Weights of a small transformer language model: 9 heads of 64.
Each number is 200 + 40 x the weight over its row's rms, rounded and kept within 0 to 999. Layers, rows and columns count from 0. The size before them is the row's rms in percent of the matrix's.

# down: layer 7 MLP down (transposed), 2304x576, rms 0.0415, rows 1847-1870, columns 432-575
# up: layer 7 MLP up, 2304x576, rms 0.0415, rows 1848-1871, columns 432-575
down1847,089,163,236,152,179,258,181,187,219,233,199,195,272,160,199,228,149,222,152,182,266,212,251,186,180,189,187,220,282,233,251,193,227,152,181,173,257,152,210,195,171,259,196,253,248,149,174,269,199,238,180,205,166,184,130,280,223,241,236,218,161,207,182,217,244,150,236,205,197,215,276,188,135,232,267,184,232,164,164,250,201,160,161,194,252,282,236,165,171,187,242,140,222,204,187,234,211,258,215,169,181,201,137,147,205,193,194,193,226,240,143,176,149,199,130,195,169,188,209,175,185,163,148,222,212,210,207,164,257,111,170,155,202,254,198,194,215,268,153,214,256,168,184,175,147
up1848,096,216,160,202,207,261,183,176,228,216,194,260,126,197,194,228,199,217,197,133,220,222,237,154,181,216,224,217,222,256,219,161,160,262,180,168,212,216,185,217,202,154,266,223,209,188,167,226,215,206,235,200,226,149,268,169,193,143,260,204,212,196,160,214,148,200,217,216,249,198,175,221,180,218,195,240,195,245,193,241,221,193,194,163,247,133,180,184,200,164,252,204,260,158,213,215,214,175,244,183,152,278,184,212,239,223,195,178,281,193,178,120,212,315,179,200,151,225,180,248,173,186,170,155,230,257,134,217,209,287,207,197,164,190,157,190,213,237,210,219,312,143,281,171,235
down1848,089,214,236,158,197,197,190,204,155,191,200,236,283,226,236,188,199,136,224,259,196,240,220,224,199,130,231,222,233,252,220,169,213,230,249,300,238,217,211,153,188,237,236,246,203,131,135,226,127,169,147,228,192,189,184,178,234,223,193,148,123,236,220,261,226,211,210,256,203,223,287,173,188,144,222,195,252,189,150,242,197,158,163,207,225,232,273,216,162,179,215,174,207,213,268,242,205,216,175,222,143,166,205,203,206,204,255,216,212,198,188,252,237,154,204,150,227,215,154,188,163,226,237,177,234,233,213,223,206,189,172,238,211,275,178,159,212,291,215,252,204,250,140,259,214
up1849,093,248,178,194,222,203,147,188,99,248,252,230,195,192,181,214,172,198,179,205,246,178,244,203,119,151,215,249,217,223,157,102,231,169,210,198,177,257,200,206,169,179,141,195,184,197,199,169,168,252,196,158,195,229,172,152,110,208,184,187,228,221,149,223,174,122,220,220,147,171,203,274,230,221,203,169,168,191,181,120,267,252,212,226,170,85,294,123,242,175,149,204,263,231,159,158,224,227,263,213,186,127,200,225,168,240,182,197,186,215,150,255,229,176,136,217,210,225,184,209,189,228,228,187,231,186,271,238,222,231,206,147,180,229,197,243,185,238,174,243,209,262,289,209,164
down1849,095,233,240,269,184,163,180,183,202,165,130,147,218,185,255,176,186,167,212,156,218,320,202,226,206,166,242,226,145,182,219,158,232,190,277,194,214,202,187,178,212,267,187,170,276,147,158,195,243,236,193,237,193,262,174,167,186,157,195,210,310,156,148,211,194,201,171,215,222,202,176,202,204,285,152,224,291,163,237,211,228,220,243,173,204,178,219,248,223,203,200,180,207,210,189,246,295,195,193,178,195,259,162,185,248,174,162,151,165,128,214,223,218,196,154,214,242,220,222,200,201,246,168,192,268,262,215,181,226,183,194,177,202,152,237,223,229,156,244,199,268,182,179,209,174
up1850,097,148,117,273,178,225,204,172,224,134,141,215,193,179,279,204,162,193,154,227,243,279,191,224,253,232,218,196,246,259,151,175,189,229,190,277,192,149,218,132,225,216,218,271,92,190,224,210,145,203,204,183,229,227,246,253,192,180,209,148,240,227,155,208,168,160,169,310,171,126,204,215,192,244,238,171,241,264,260,231,192,173,259,193,156,179,233,145,214,129,203,214,159,192,137,227,244,228,173,200,126,195,159,155,132,253,197,121,185,248,277,116,203,169,204,217,109,198,179,132,185,208,171,225,228,163,230,193,194,260,122,251,101,229,117,166,235,301,245,261,179,175,186,206,164
down1850,097,295,252,209,163,189,151,219,200,131,167,204,177,226,220,204,193,157,198,180,209,263,261,214,236,199,191,199,192,219,253,219,186,211,201,257,186,215,252,165,174,97,211,146,144,244,275,206,204,197,272,169,228,225,205,160,190,143,168,171,168,165,158,255,212,219,198,214,184,168,260,172,163,244,213,155,183,214,163,224,164,245,172,224,207,177,188,204,197,250,104,127,175,172,194,247,223,182,228,236,127,186,165,157,163,118,264,160,231,254,207,226,145,218,176,210,256,182,236,207,151,249,263,250,163,185,165,186,199,145,124,182,216,238,188,275,167,202,186,305,188,190,152,272,185
up1851,094,169,184,260,240,180,163,111,175,205,220,248,210,241,277,195,138,238,208,192,213,215,162,256,185,139,223,304,170,239,157,140,186,225,199,305,153,170,186,213,205,138,280,236,134,274,142,224,165,191,243,168,231,215,206,184,253,203,206,251,199,210,225,229,169,204,182,204,176,216,89,264,144,204,263,201,203,202,192,193,192,292,155,204,197,245,165,223,195,169,235,221,254,163,180,291,235,265,258,211,141,144,233,169,249,228,168,211,225,153,289,262,215,203,213,320,214,194,192,161,222,209,164,193,273,200,247,176,222,197,194,208,155,221,206,166,193,181,279,238,189,172,288,202,247
down1851,094,219,186,174,185,197,243,207,178,258,254,189,223,185,148,203,222,204,180,190,196,164,148,223,109,101,260,161,187,184,149,206,173,168,206,234,283,250,159,254,180,258,213,141,234,152,156,251,163,186,226,200,178,246,213,197,241,146,156,187,260,282,176,222,150,197,234,243,163,138,235,291,124,210,140,203,257,173,75,139,233,200,141,206,219,185,114,177,194,237,281,240,232,217,224,168,224,160,196,207,258,198,280,193,248,191,238,184,192,180,211,233,187,171,194,172,145,229,160,205,162,229,206,183,104,297,140,109,179,219,246,243,255,215,213,193,281,157,176,194,182,223,204,177,224
up1852,097,156,203,181,238,209,180,219,237,174,180,167,244,158,191,171,196,243,240,133,167,169,195,266,207,198,171,128,235,193,196,160,166,288,231,185,178,199,171,167,188,205,185,199,159,204,148,206,226,223,215,164,243,152,218,198,151,153,182,232,246,214,169,199,185,250,193,207,218,173,197,227,247,163,218,173,158,155,171,177,148,173,227,176,207,199,184,250,290,224,245,216,224,266,194,226,196,227,213,193,198,212,147,184,116,191,237,217,225,184,145,189,181,240,109,236,201,235,210,207,181,208,140,292,254,144,191,233,150,155,263,118,172,267,256,198,265,128,264,201,222,264,165,189,229
down1852,101,165,138,210,221,204,216,150,244,188,150,197,221,210,143,223,206,176,225,157,254,148,158,204,260,249,226,154,172,173,152,188,230,199,179,201,171,271,210,161,273,230,121,238,168,159,174,226,219,207,180,237,244,211,317,186,14,169,184,240,235,211,177,214,182,178,149,188,230,248,188,264,219,98,203,184,220,180,181,155,175,178,204,212,163,165,214,157,258,237,210,219,196,213,216,214,280,261,218,211,191,245,217,229,222,175,213,181,182,262,241,172,193,255,167,221,133,146,147,247,185,210,182,189,249,159,197,163,162,100,228,263,197,181,147,155,200,185,170,205,202,251,170,190,202
up1853,102,183,218,164,189,182,249,172,160,140,225,224,233,192,202,210,204,163,201,183,205,194,194,170,214,239,172,230,241,186,223,226,229,235,202,154,164,200,216,229,286,199,246,265,180,158,164,152,190,197,245,214,180,191,232,269,253,193,151,182,198,202,199,205,207,228,255,196,280,221,171,229,240,175,263,119,224,210,169,240,222,143,206,193,179,185,174,142,215,180,182,215,192,248,250,260,226,207,199,161,208,178,185,179,169,189,246,252,201,136,196,247,155,222,158,259,157,140,207,243,216,198,144,189,172,199,157,160,206,255,249,201,249,222,214,219,164,177,195,229,182,194,142,125,221
down1853,096,189,205,219,182,136,259,174,125,145,212,126,195,186,248,256,213,168,238,208,210,248,180,278,213,189,209,216,236,236,231,175,236,179,199,148,267,236,263,197,189,260,165,181,165,164,245,182,207,185,200,142,218,265,226,283,181,125,238,237,165,167,194,165,157,124,190,210,203,175,220,203,167,215,235,165,194,195,219,217,143,246,132,160,282,188,165,159,178,185,220,179,172,200,103,173,118,232,243,269,185,194,278,251,255,218,133,172,146,154,182,185,207,201,195,176,220,137,267,182,169,301,244,240,230,207,165,221,177,174,193,198,197,204,235,229,281,228,231,102,169,197,202,273,187
up1854,108,246,133,186,202,218,178,135,223,186,140,139,210,171,171,173,211,219,226,273,237,210,195,207,222,216,248,250,183,179,191,158,156,241,238,168,201,124,152,120,206,230,156,283,220,157,193,168,200,166,232,194,241,235,217,231,200,206,167,220,251,250,163,195,149,250,235,232,212,174,214,227,48,246,208,196,179,183,165,157,184,173,201,192,180,206,283,198,287,183,222,274,232,192,237,226,198,194,167,219,198,225,173,225,238,195,222,224,211,188,211,187,198,188,161,200,195,230,222,239,154,215,167,160,179,201,208,252,262,252,177,180,190,214,202,158,216,167,265,67,185,217,226,178,177
down1854,109,225,247,181,201,203,208,175,196,181,276,213,203,170,152,195,217,218,226,157,296,115,123,231,239,220,253,214,210,184,215,184,106,281,130,221,199,176,193,157,237,187,231,245,259,219,145,166,256,186,163,212,177,249,141,175,304,166,205,330,215,175,161,216,207,260,249,149,207,167,174,194,124,146,147,206,193,246,183,155,119,236,174,172,177,250,190,186,224,166,186,231,164,277,179,227,180,301,206,293,218,183,226,205,167,168,227,182,151,212,219,174,212,195,207,200,154,219,179,166,179,231,259,187,190,235,227,193,219,223,189,156,227,151,215,192,202,144,160,220,218,183,173,128,219
up1855,095,181,103,194,162,206,221,175,167,150,248,188,240,231,282,215,228,182,156,205,191,221,253,253,154,197,199,188,176,161,164,202,200,145,184,259,197,169,161,285,253,149,196,210,268,226,176,178,183,170,137,182,161,231,267,258,172,180,218,165,199,188,158,171,170,225,142,230,182,272,232,250,169,175,201,178,128,133,215,218,202,202,176,192,155,212,275,249,272,252,134,208,229,177,210,203,214,248,215,162,110,209,164,199,158,179,204,166,174,156,226,129,199,172,224,215,210,149,154,185,229,160,127,197,252,214,191,254,223,149,233,197,138,192,151,175,187,280,180,179,238,194,192,249,168
down1855,098,217,141,149,208,237,193,211,75,186,232,203,187,216,199,161,145,180,176,215,192,175,204,276,212,177,183,257,174,237,240,166,288,182,216,170,142,195,266,134,229,221,204,151,151,239,241,229,191,236,149,263,234,221,177,192,91,190,179,152,191,189,221,203,208,152,139,159,224,287,196,204,177,228,210,237,233,155,120,202,263,247,206,128,217,277,246,158,155,249,224,173,193,153,146,212,193,193,256,223,163,209,231,231,206,144,189,153,210,184,210,173,184,213,219,230,180,263,214,229,168,194,209,98,185,213,182,229,240,259,245,174,254,194,228,235,155,223,244,143,155,212,154,149,136
up1856,090,202,207,214,256,197,216,173,275,190,209,151,180,177,247,170,178,179,242,231,255,191,201,148,237,236,144,276,101,226,136,202,172,145,143,238,159,155,181,191,166,214,204,187,174,208,182,140,151,268,245,224,198,210,206,178,173,196,175,210,225,222,197,179,203,179,191,171,167,256,185,230,229,231,227,174,166,298,187,190,207,208,123,230,284,151,199,167,186,218,199,220,185,247,234,202,197,192,143,191,202,189,249,150,190,290,228,228,262,168,210,206,241,204,232,188,232,152,190,225,226,184,212,130,218,211,166,176,207,153,223,254,161,251,180,179,197,97,205,127,204,231,182,194,215
down1856,097,205,167,232,223,249,193,235,190,198,211,222,213,174,194,256,240,242,195,190,168,251,180,195,179,220,223,233,156,205,254,205,175,223,170,224,123,276,231,151,173,221,169,254,230,162,120,355,265,227,115,222,205,193,86,161,210,155,247,250,214,213,152,206,277,203,189,143,207,218,264,214,203,235,136,145,248,128,206,182,197,149,195,209,231,220,235,180,221,187,176,200,207,285,176,198,144,181,214,192,209,180,179,185,106,139,209,221,172,136,250,300,217,240,194,160,160,254,252,231,196,206,188,130,164,203,194,190,201,216,197,186,261,215,290,213,254,201,205,204,123,215,273,171,113
up1857,107,264,215,214,237,168,145,166,228,181,202,216,240,190,172,176,136,275,199,162,156,223,186,265,221,138,141,199,243,141,252,206,183,230,217,224,161,207,183,92,137,189,185,191,254,203,150,124,203,146,227,251,235,155,153,152,316,210,190,220,254,239,195,164,167,248,143,185,263,145,173,200,263,298,178,156,251,191,160,177,182,170,223,203,225,209,198,184,245,239,197,286,202,212,161,201,173,225,220,187,223,119,250,182,219,183,165,206,209,187,206,210,182,302,196,173,155,186,183,185,218,148,278,223,258,192,227,238,191,167,176,226,168,238,238,218,213,200,243,234,244,203,184,174,219
down1857,094,117,238,214,233,222,185,162,192,186,181,205,163,124,172,184,267,246,233,198,156,147,219,198,254,203,185,175,208,171,185,153,110,236,221,175,197,145,153,212,180,177,193,248,151,135,218,192,144,180,244,230,200,187,168,228,0,281,230,224,144,284,269,235,288,177,228,183,188,185,166,204,208,285,171,173,258,177,221,178,203,228,193,207,191,253,235,239,254,172,227,187,176,193,198,216,189,228,174,160,233,192,214,244,245,210,217,214,140,234,132,222,174,186,185,180,207,182,181,215,111,264,220,194,246,186,153,137,197,55,251,217,182,203,217,205,207,158,180,244,235,136,154,191,183
up1858,109,161,180,283,159,235,231,125,221,238,252,168,245,206,183,212,143,231,135,260,228,196,196,134,180,164,202,192,172,258,181,176,210,172,150,196,269,221,183,212,223,261,246,160,278,173,219,227,280,201,229,165,197,254,190,240,204,167,186,250,179,190,173,174,170,194,206,272,284,176,303,244,141,246,222,222,187,219,272,216,208,191,169,161,245,178,232,264,177,216,194,187,197,212,207,184,127,155,280,221,222,208,140,200,203,193,216,240,197,138,178,186,204,199,191,199,247,223,199,219,286,181,195,283,251,182,167,217,227,157,264,201,163,173,244,210,167,329,206,207,199,215,168,267,216
down1858,102,214,108,289,197,245,237,187,193,159,118,165,179,166,189,221,227,172,182,174,220,191,186,203,215,152,168,270,203,156,169,217,136,147,231,273,220,196,179,207,171,212,233,194,144,275,192,198,257,186,200,189,123,278,199,170,302,152,248,215,205,121,142,203,242,239,192,249,164,228,157,211,209,222,207,211,212,180,148,234,199,194,219,182,234,222,219,189,191,193,189,184,193,257,192,220,243,160,211,205,146,200,225,189,217,186,165,225,227,269,184,185,181,156,165,122,250,239,76,163,191,211,201,190,246,206,144,231,162,222,183,284,166,241,209,199,176,179,169,181,208,226,186,222,192
up1859,098,216,201,224,246,221,187,86,238,207,181,243,205,137,215,159,176,268,282,161,214,218,179,193,201,204,166,211,262,190,345,206,221,193,160,223,179,179,188,165,150,181,196,275,193,159,157,185,165,193,126,176,231,194,235,336,162,228,141,201,131,150,254,294,150,184,158,113,156,288,258,172,223,260,291,205,216,182,271,222,239,151,187,151,160,203,157,233,206,221,243,185,137,181,241,247,241,195,225,127,242,294,178,231,186,239,235,172,222,241,166,169,131,142,247,209,210,266,151,192,218,253,209,259,216,200,216,184,247,141,227,207,221,249,145,165,194,214,245,175,251,155,205,234,157
down1859,096,129,237,203,147,203,234,244,132,197,217,193,217,215,190,206,211,205,140,177,163,209,233,218,267,192,196,227,179,181,171,211,156,222,225,185,162,133,142,180,190,174,180,206,228,236,167,219,132,247,212,294,228,184,263,209,203,198,133,212,196,218,213,157,182,227,275,159,239,178,277,162,217,157,288,217,144,228,169,239,196,167,233,156,174,263,266,219,198,192,225,224,179,218,203,161,164,164,207,182,200,198,179,205,234,180,189,150,182,217,141,241,291,254,246,143,189,159,181,170,218,138,265,207,204,210,214,143,206,170,181,173,150,160,242,213,251,310,142,176,222,211,275,193,211
up1860,105,185,182,177,234,119,221,222,159,245,233,126,172,195,211,248,146,210,266,259,226,242,264,186,204,204,150,264,140,166,193,236,195,149,251,226,254,236,191,210,187,158,156,203,217,187,231,207,306,179,204,158,198,233,189,284,235,187,175,233,188,181,214,233,219,259,226,238,110,179,218,234,235,153,273,272,181,162,139,198,190,179,180,148,202,170,204,231,184,188,146,117,167,168,248,217,191,246,187,181,189,163,248,120,211,264,209,192,182,247,270,226,217,200,254,226,138,245,193,180,240,182,144,171,190,204,274,194,282,177,226,208,223,126,184,201,194,244,281,93,167,235,207,156,226
down1860,102,244,214,143,187,195,202,184,148,192,158,184,206,203,184,236,199,219,285,198,223,131,202,279,220,239,240,162,219,237,207,206,272,189,149,130,249,186,196,156,214,200,196,231,230,141,209,127,194,220,208,207,227,211,140,254,188,209,132,200,207,202,164,243,169,194,242,251,314,175,185,253,160,246,263,260,133,209,308,204,118,208,164,185,187,189,224,243,253,202,200,147,188,193,232,185,163,195,236,200,277,227,239,137,236,208,167,204,155,145,243,212,248,243,222,226,219,222,200,207,260,144,226,160,165,158,218,125,187,179,111,150,121,157,142,246,216,184,202,189,177,187,228,223,205
up1861,099,261,150,184,211,213,262,183,163,179,205,139,198,169,229,210,221,226,150,245,256,128,204,143,164,197,199,158,221,150,210,174,262,217,176,222,161,166,196,236,242,167,156,241,216,190,157,243,273,246,184,137,183,238,241,183,145,230,214,255,178,110,163,147,141,189,180,203,256,223,154,216,245,201,176,265,260,192,194,203,197,206,193,168,183,202,174,120,172,230,163,186,256,224,226,161,175,169,170,195,159,253,166,262,195,180,194,273,201,238,276,208,128,158,247,219,200,155,267,250,118,165,179,190,239,234,224,180,186,291,183,236,282,139,241,198,179,257,213,174,194,157,197,204,174
down1861,103,234,219,250,104,225,205,205,271,157,219,256,262,221,195,204,174,275,155,176,233,216,257,186,171,195,210,250,202,170,222,227,168,222,213,205,131,227,242,138,196,170,174,248,153,234,179,218,189,185,163,225,179,155,197,180,237,233,173,214,233,199,148,237,205,211,171,213,220,174,157,276,234,174,253,242,268,160,194,240,201,148,176,224,202,219,139,202,195,185,203,251,227,301,208,206,112,248,183,249,161,202,161,238,214,233,277,196,163,139,220,230,176,195,219,138,231,279,162,118,238,223,204,226,210,199,215,128,245,210,197,242,182,279,244,213,187,262,191,114,222,141,168,283,176
up1862,119,187,143,179,156,225,207,265,146,223,189,180,153,217,209,219,198,160,197,171,216,167,151,163,223,183,267,229,182,193,244,135,172,230,149,210,183,198,154,199,206,170,124,170,203,174,145,196,229,197,227,186,240,268,197,212,179,188,171,154,217,187,242,213,185,286,215,255,172,235,147,247,222,222,222,204,255,137,191,138,286,160,215,190,216,182,212,229,142,222,192,179,216,220,172,229,196,220,149,200,120,200,159,274,211,263,229,242,133,192,137,132,151,100,167,198,154,243,215,192,156,194,206,220,186,262,240,214,184,224,204,205,171,148,174,232,218,81,254,248,192,224,300,229,179
down1862,109,183,163,189,153,191,213,206,167,184,205,158,159,182,236,194,158,233,188,211,226,172,259,176,230,183,248,221,237,178,217,197,273,185,151,185,152,225,230,190,205,222,205,189,232,129,101,263,215,149,175,222,183,246,261,174,166,133,193,199,267,197,252,150,195,208,183,250,249,212,165,194,193,176,246,198,177,214,203,196,128,171,260,263,216,176,159,179,118,180,142,147,246,123,177,194,189,286,142,274,216,163,234,189,151,219,220,213,164,164,216,201,297,165,172,203,184,180,187,216,246,219,194,206,202,296,185,187,193,180,260,139,235,189,223,163,253,181,79,253,193,196,229,204,294
up1863,106,204,174,194,178,196,241,94,257,197,176,131,218,126,253,164,194,227,175,172,239,212,144,208,210,226,139,211,302,200,214,276,255,244,183,257,235,218,173,239,192,212,67,169,206,150,160,242,200,132,178,156,209,179,203,178,212,127,169,183,160,164,223,221,203,226,196,222,164,196,248,191,125,102,231,178,178,253,100,194,234,197,148,233,308,231,227,154,156,232,167,201,248,173,206,289,173,228,215,209,261,208,176,229,147,193,171,163,206,248,194,256,277,271,152,213,162,209,259,189,204,199,174,173,180,139,174,227,200,161,236,204,234,180,214,194,290,171,141,146,208,241,133,238,179
down1863,101,257,145,206,147,127,210,158,261,213,172,183,155,171,182,170,170,205,264,199,193,215,231,214,240,132,264,178,162,211,210,192,222,170,219,180,209,222,232,231,223,162,226,231,250,172,173,277,218,152,138,187,142,189,215,227,182,239,92,198,238,227,161,251,185,231,218,251,252,198,237,113,136,216,172,179,234,264,223,194,245,188,152,220,205,258,216,278,202,224,146,190,237,259,172,238,296,284,289,202,218,202,203,180,265,110,195,164,233,310,180,192,181,152,265,198,120,213,225,187,139,237,167,227,212,217,176,220,215,251,204,254,213,264,143,203,260,219,166,148,198,197,158,156,232
up1864,100,174,190,249,125,184,228,312,219,232,228,198,176,224,209,190,251,180,166,190,181,210,234,191,239,262,145,222,188,203,260,219,211,147,188,268,193,170,148,206,173,175,186,140,193,179,225,145,244,177,200,217,179,191,132,280,190,257,192,223,268,217,229,211,242,207,184,264,197,204,279,201,139,198,155,190,210,219,260,228,226,250,255,218,221,255,200,171,142,157,263,136,191,173,255,201,201,182,174,192,196,196,261,191,150,230,252,178,177,199,224,195,183,187,138,161,263,120,226,127,190,200,208,227,204,149,112,188,194,224,190,245,134,226,124,224,248,208,186,280,223,179,204,162,256
down1864,101,159,151,179,199,235,177,261,224,168,194,223,196,210,264,203,225,226,250,179,231,175,211,223,232,190,214,217,179,205,166,233,147,201,248,118,162,198,173,202,157,229,253,110,193,191,228,187,309,180,259,203,147,249,162,213,190,197,265,184,240,203,240,219,174,209,273,154,243,238,174,205,177,175,198,180,178,133,175,154,223,243,220,210,223,179,192,191,151,187,265,203,160,196,124,155,202,211,216,225,253,146,211,287,222,178,226,218,199,178,225,158,315,174,184,260,292,184,170,161,190,176,213,200,166,262,189,195,174,244,241,229,222,251,113,205,228,269,193,242,202,227,179,184,188
up1865,103,242,228,173,200,194,239,235,229,174,191,199,192,217,216,198,161,172,168,121,175,180,203,215,234,163,155,162,183,207,178,193,155,266,210,150,163,200,146,241,246,216,253,238,147,193,219,177,188,217,203,156,206,201,212,235,156,201,223,180,192,199,182,182,233,135,201,207,201,169,166,235,239,149,116,169,197,211,190,197,253,201,191,177,202,230,179,207,173,225,235,141,154,256,176,249,152,234,267,179,238,268,207,148,215,222,211,173,273,254,166,213,266,245,194,292,247,152,170,116,192,68,169,88,195,164,193,261,276,234,241,176,211,165,149,147,151,259,266,232,130,253,157,170,195
down1865,105,211,240,168,252,214,234,180,193,220,178,243,186,235,222,164,187,193,171,148,198,240,161,222,257,209,157,129,124,170,188,188,187,191,186,200,222,201,197,131,188,189,209,173,250,154,157,232,196,202,180,118,189,197,276,216,198,159,221,148,140,179,164,171,174,171,186,234,255,173,156,139,229,189,184,220,135,257,227,276,238,195,161,161,252,253,174,213,175,272,165,190,230,219,256,222,160,167,246,247,180,218,193,200,226,156,223,240,212,200,156,265,213,188,162,169,168,220,169,141,223,249,202,253,182,257,232,141,235,234,256,232,211,190,199,205,125,191,113,224,152,261,242,227,166
up1866,102,255,292,210,204,204,225,175,184,252,271,138,166,192,173,195,170,169,168,164,140,182,224,197,194,147,104,143,202,196,166,199,219,270,173,190,197,170,178,239,184,233,216,230,260,166,222,219,232,237,236,175,242,223,142,121,201,217,215,182,175,241,198,169,235,199,160,219,154,135,148,164,91,227,199,157,216,251,166,144,181,205,196,189,132,174,181,226,169,253,147,241,229,243,177,153,220,192,212,210,237,174,190,138,165,165,206,111,188,217,268,229,109,241,156,202,207,237,187,203,187,264,167,265,255,256,227,258,221,185,241,142,186,134,216,164,141,188,202,271,219,155,206,201,231
down1866,101,259,222,197,199,149,172,248,248,204,227,148,228,183,214,148,147,269,170,260,261,218,229,225,188,176,194,181,195,276,156,178,228,163,216,223,191,192,293,252,185,192,202,219,177,268,191,242,215,179,214,246,178,224,276,338,210,146,191,206,221,200,175,220,182,184,257,298,215,193,242,199,146,181,227,213,163,252,158,142,153,304,212,156,208,155,133,257,161,182,189,230,188,278,209,196,182,222,198,206,187,127,222,173,192,171,263,152,220,261,132,152,148,146,268,210,265,191,208,235,203,197,207,197,187,189,160,261,259,200,213,167,211,242,201,224,213,151,246,239,222,208,252,165,162
up1867,092,221,243,234,178,152,201,219,172,225,217,139,217,167,155,176,174,174,228,139,174,190,143,214,183,214,212,256,203,171,202,156,245,147,226,224,137,212,158,242,233,186,83,147,151,230,208,247,177,244,224,153,207,174,202,213,182,156,241,192,242,187,193,253,173,179,180,209,212,202,174,152,247,243,216,145,186,227,220,238,199,185,314,206,159,222,232,174,175,243,178,247,227,215,130,224,186,242,219,157,253,188,197,186,180,197,195,164,134,232,250,156,236,185,301,178,251,195,207,167,247,207,254,286,231,228,94,164,247,178,224,185,183,254,177,235,186,188,181,136,213,176,120,171,230
down1867,098,254,180,272,237,228,243,242,166,216,221,184,162,145,233,194,266,223,221,264,286,169,182,194,180,177,179,154,193,200,267,227,203,170,172,177,215,161,207,181,191,198,199,212,134,209,194,179,210,181,120,253,245,234,238,194,258,245,195,180,208,165,170,243,167,136,262,208,173,182,185,192,231,208,202,222,195,188,209,197,130,172,148,220,319,190,184,193,233,204,248,124,185,218,220,236,150,199,123,179,194,143,206,138,179,273,238,152,198,250,167,166,278,195,197,168,182,217,218,188,226,138,105,187,160,191,146,194,150,219,255,184,165,143,188,198,199,227,213,288,203,186,195,229,188
up1868,097,206,228,245,225,191,203,213,250,191,237,134,198,258,185,170,175,194,187,133,156,208,237,182,185,186,192,244,200,268,227,263,236,221,209,124,259,249,229,199,182,203,216,193,208,244,176,221,108,245,249,221,286,286,211,189,185,202,144,203,172,149,264,268,207,218,115,129,175,309,206,226,131,197,112,161,209,169,193,203,185,177,195,174,234,176,256,170,250,174,236,169,202,212,254,190,207,180,201,193,223,205,238,185,182,224,215,248,225,226,152,263,205,227,179,190,162,220,207,278,253,162,220,192,161,265,201,219,228,225,251,261,156,245,220,248,121,169,143,111,247,178,242,238,163
down1868,103,116,189,199,159,192,264,211,192,199,292,217,202,235,188,212,196,204,229,202,138,225,224,131,196,165,185,160,242,214,255,170,146,312,209,185,125,186,169,171,114,255,178,268,290,250,190,235,172,195,264,125,236,208,185,256,230,229,224,257,229,134,214,180,168,202,259,213,144,220,229,197,179,234,217,172,191,132,225,176,137,206,219,199,113,212,210,194,188,305,235,211,261,219,193,244,286,183,213,159,131,120,210,251,239,180,137,214,178,284,254,203,186,189,172,190,194,227,251,217,190,122,194,200,238,252,222,224,266,177,236,147,245,219,178,169,116,229,236,195,220,210,200,241,264
up1869,092,197,171,191,215,189,241,192,158,191,281,126,206,223,152,212,243,188,222,253,240,214,216,202,155,171,177,170,285,203,198,158,267,208,193,132,169,201,238,175,193,160,126,239,185,189,184,230,246,146,185,180,157,239,207,205,193,273,175,216,114,223,162,226,145,201,223,264,196,196,231,203,199,199,216,166,247,156,160,223,259,128,204,205,206,201,231,192,294,237,151,134,162,188,207,162,175,179,165,197,222,172,124,171,135,207,204,190,188,141,202,158,206,149,233,209,155,211,212,176,211,187,201,126,196,217,257,212,217,202,190,281,191,153,201,269,122,187,204,206,203,176,244,254,279
down1869,097,207,154,177,260,275,151,221,178,181,174,261,173,281,200,256,144,204,123,214,222,192,182,227,111,247,181,184,176,177,214,121,159,180,196,143,128,223,138,176,234,166,229,207,177,280,146,184,242,253,108,172,218,256,224,213,161,217,220,183,242,220,254,176,210,237,192,177,163,184,201,174,250,102,174,149,212,167,166,109,164,205,188,166,221,199,201,200,158,266,145,245,228,227,169,220,157,154,242,217,163,199,113,197,183,126,209,190,234,196,231,277,180,197,179,134,235,225,177,128,186,189,182,139,141,214,167,133,211,107,155,243,188,214,148,265,162,132,286,203,269,210,192,220,174
up1870,101,187,210,193,183,191,202,240,194,211,246,160,174,155,161,218,225,207,185,165,120,225,223,232,210,214,123,180,135,226,218,200,226,113,259,193,197,211,194,177,146,151,245,56,196,205,260,136,150,150,198,172,190,220,201,142,167,216,188,188,211,242,253,222,210,173,250,215,178,186,259,203,197,108,364,246,270,165,224,230,210,93,261,184,202,156,187,229,219,154,229,135,193,254,181,171,216,190,170,130,241,193,180,283,238,168,215,257,220,146,242,161,162,288,216,225,180,206,248,219,131,218,297,259,212,252,229,217,151,189,217,183,225,214,176,177,156,297,233,298,229,171,150,187,151
down1870,100,201,151,175,200,249,197,172,141,215,234,235,248,209,280,232,203,226,236,136,229,234,140,215,118,208,165,206,177,201,166,188,159,206,144,145,246,168,181,201,242,228,162,214,208,171,106,145,171,149,214,206,120,118,287,218,209,198,267,222,245,241,198,207,330,226,155,123,162,169,206,189,229,217,208,192,170,177,199,170,204,284,274,120,207,286,171,241,280,217,253,183,197,228,241,143,181,198,196,205,228,192,211,131,178,133,194,170,261,197,133,214,197,205,189,114,131,198,239,204,208,174,154,193,268,150,162,199,198,220,194,145,215,147,223,162,173,236,186,158,245,171,202,224,173
up1871,098,196,200,254,225,174,234,232,205,200,203,192,188,176,280,158,248,216,189,236,192,259,159,261,183,163,192,138,127,190,218,194,198,297,197,151,128,223,226,223,196,238,183,177,240,195,242,291,159,293,222,138,154,195,191,85,161,180,246,235,221,210,245,246,121,183,171,180,173,256,172,221,187,187,147,177,172,136,195,230,143,209,182,91,247,182,186,244,238,151,223,167,185,191,222,186,208,205,166,225,204,235,209,213,228,236,237,224,115,233,218,132,220,214,132,166,164,193,104,212,208,192,236,222,297,110,171,164,205,247,180,236,175,193,185,206,219,193,207,196,250,197,232,185,286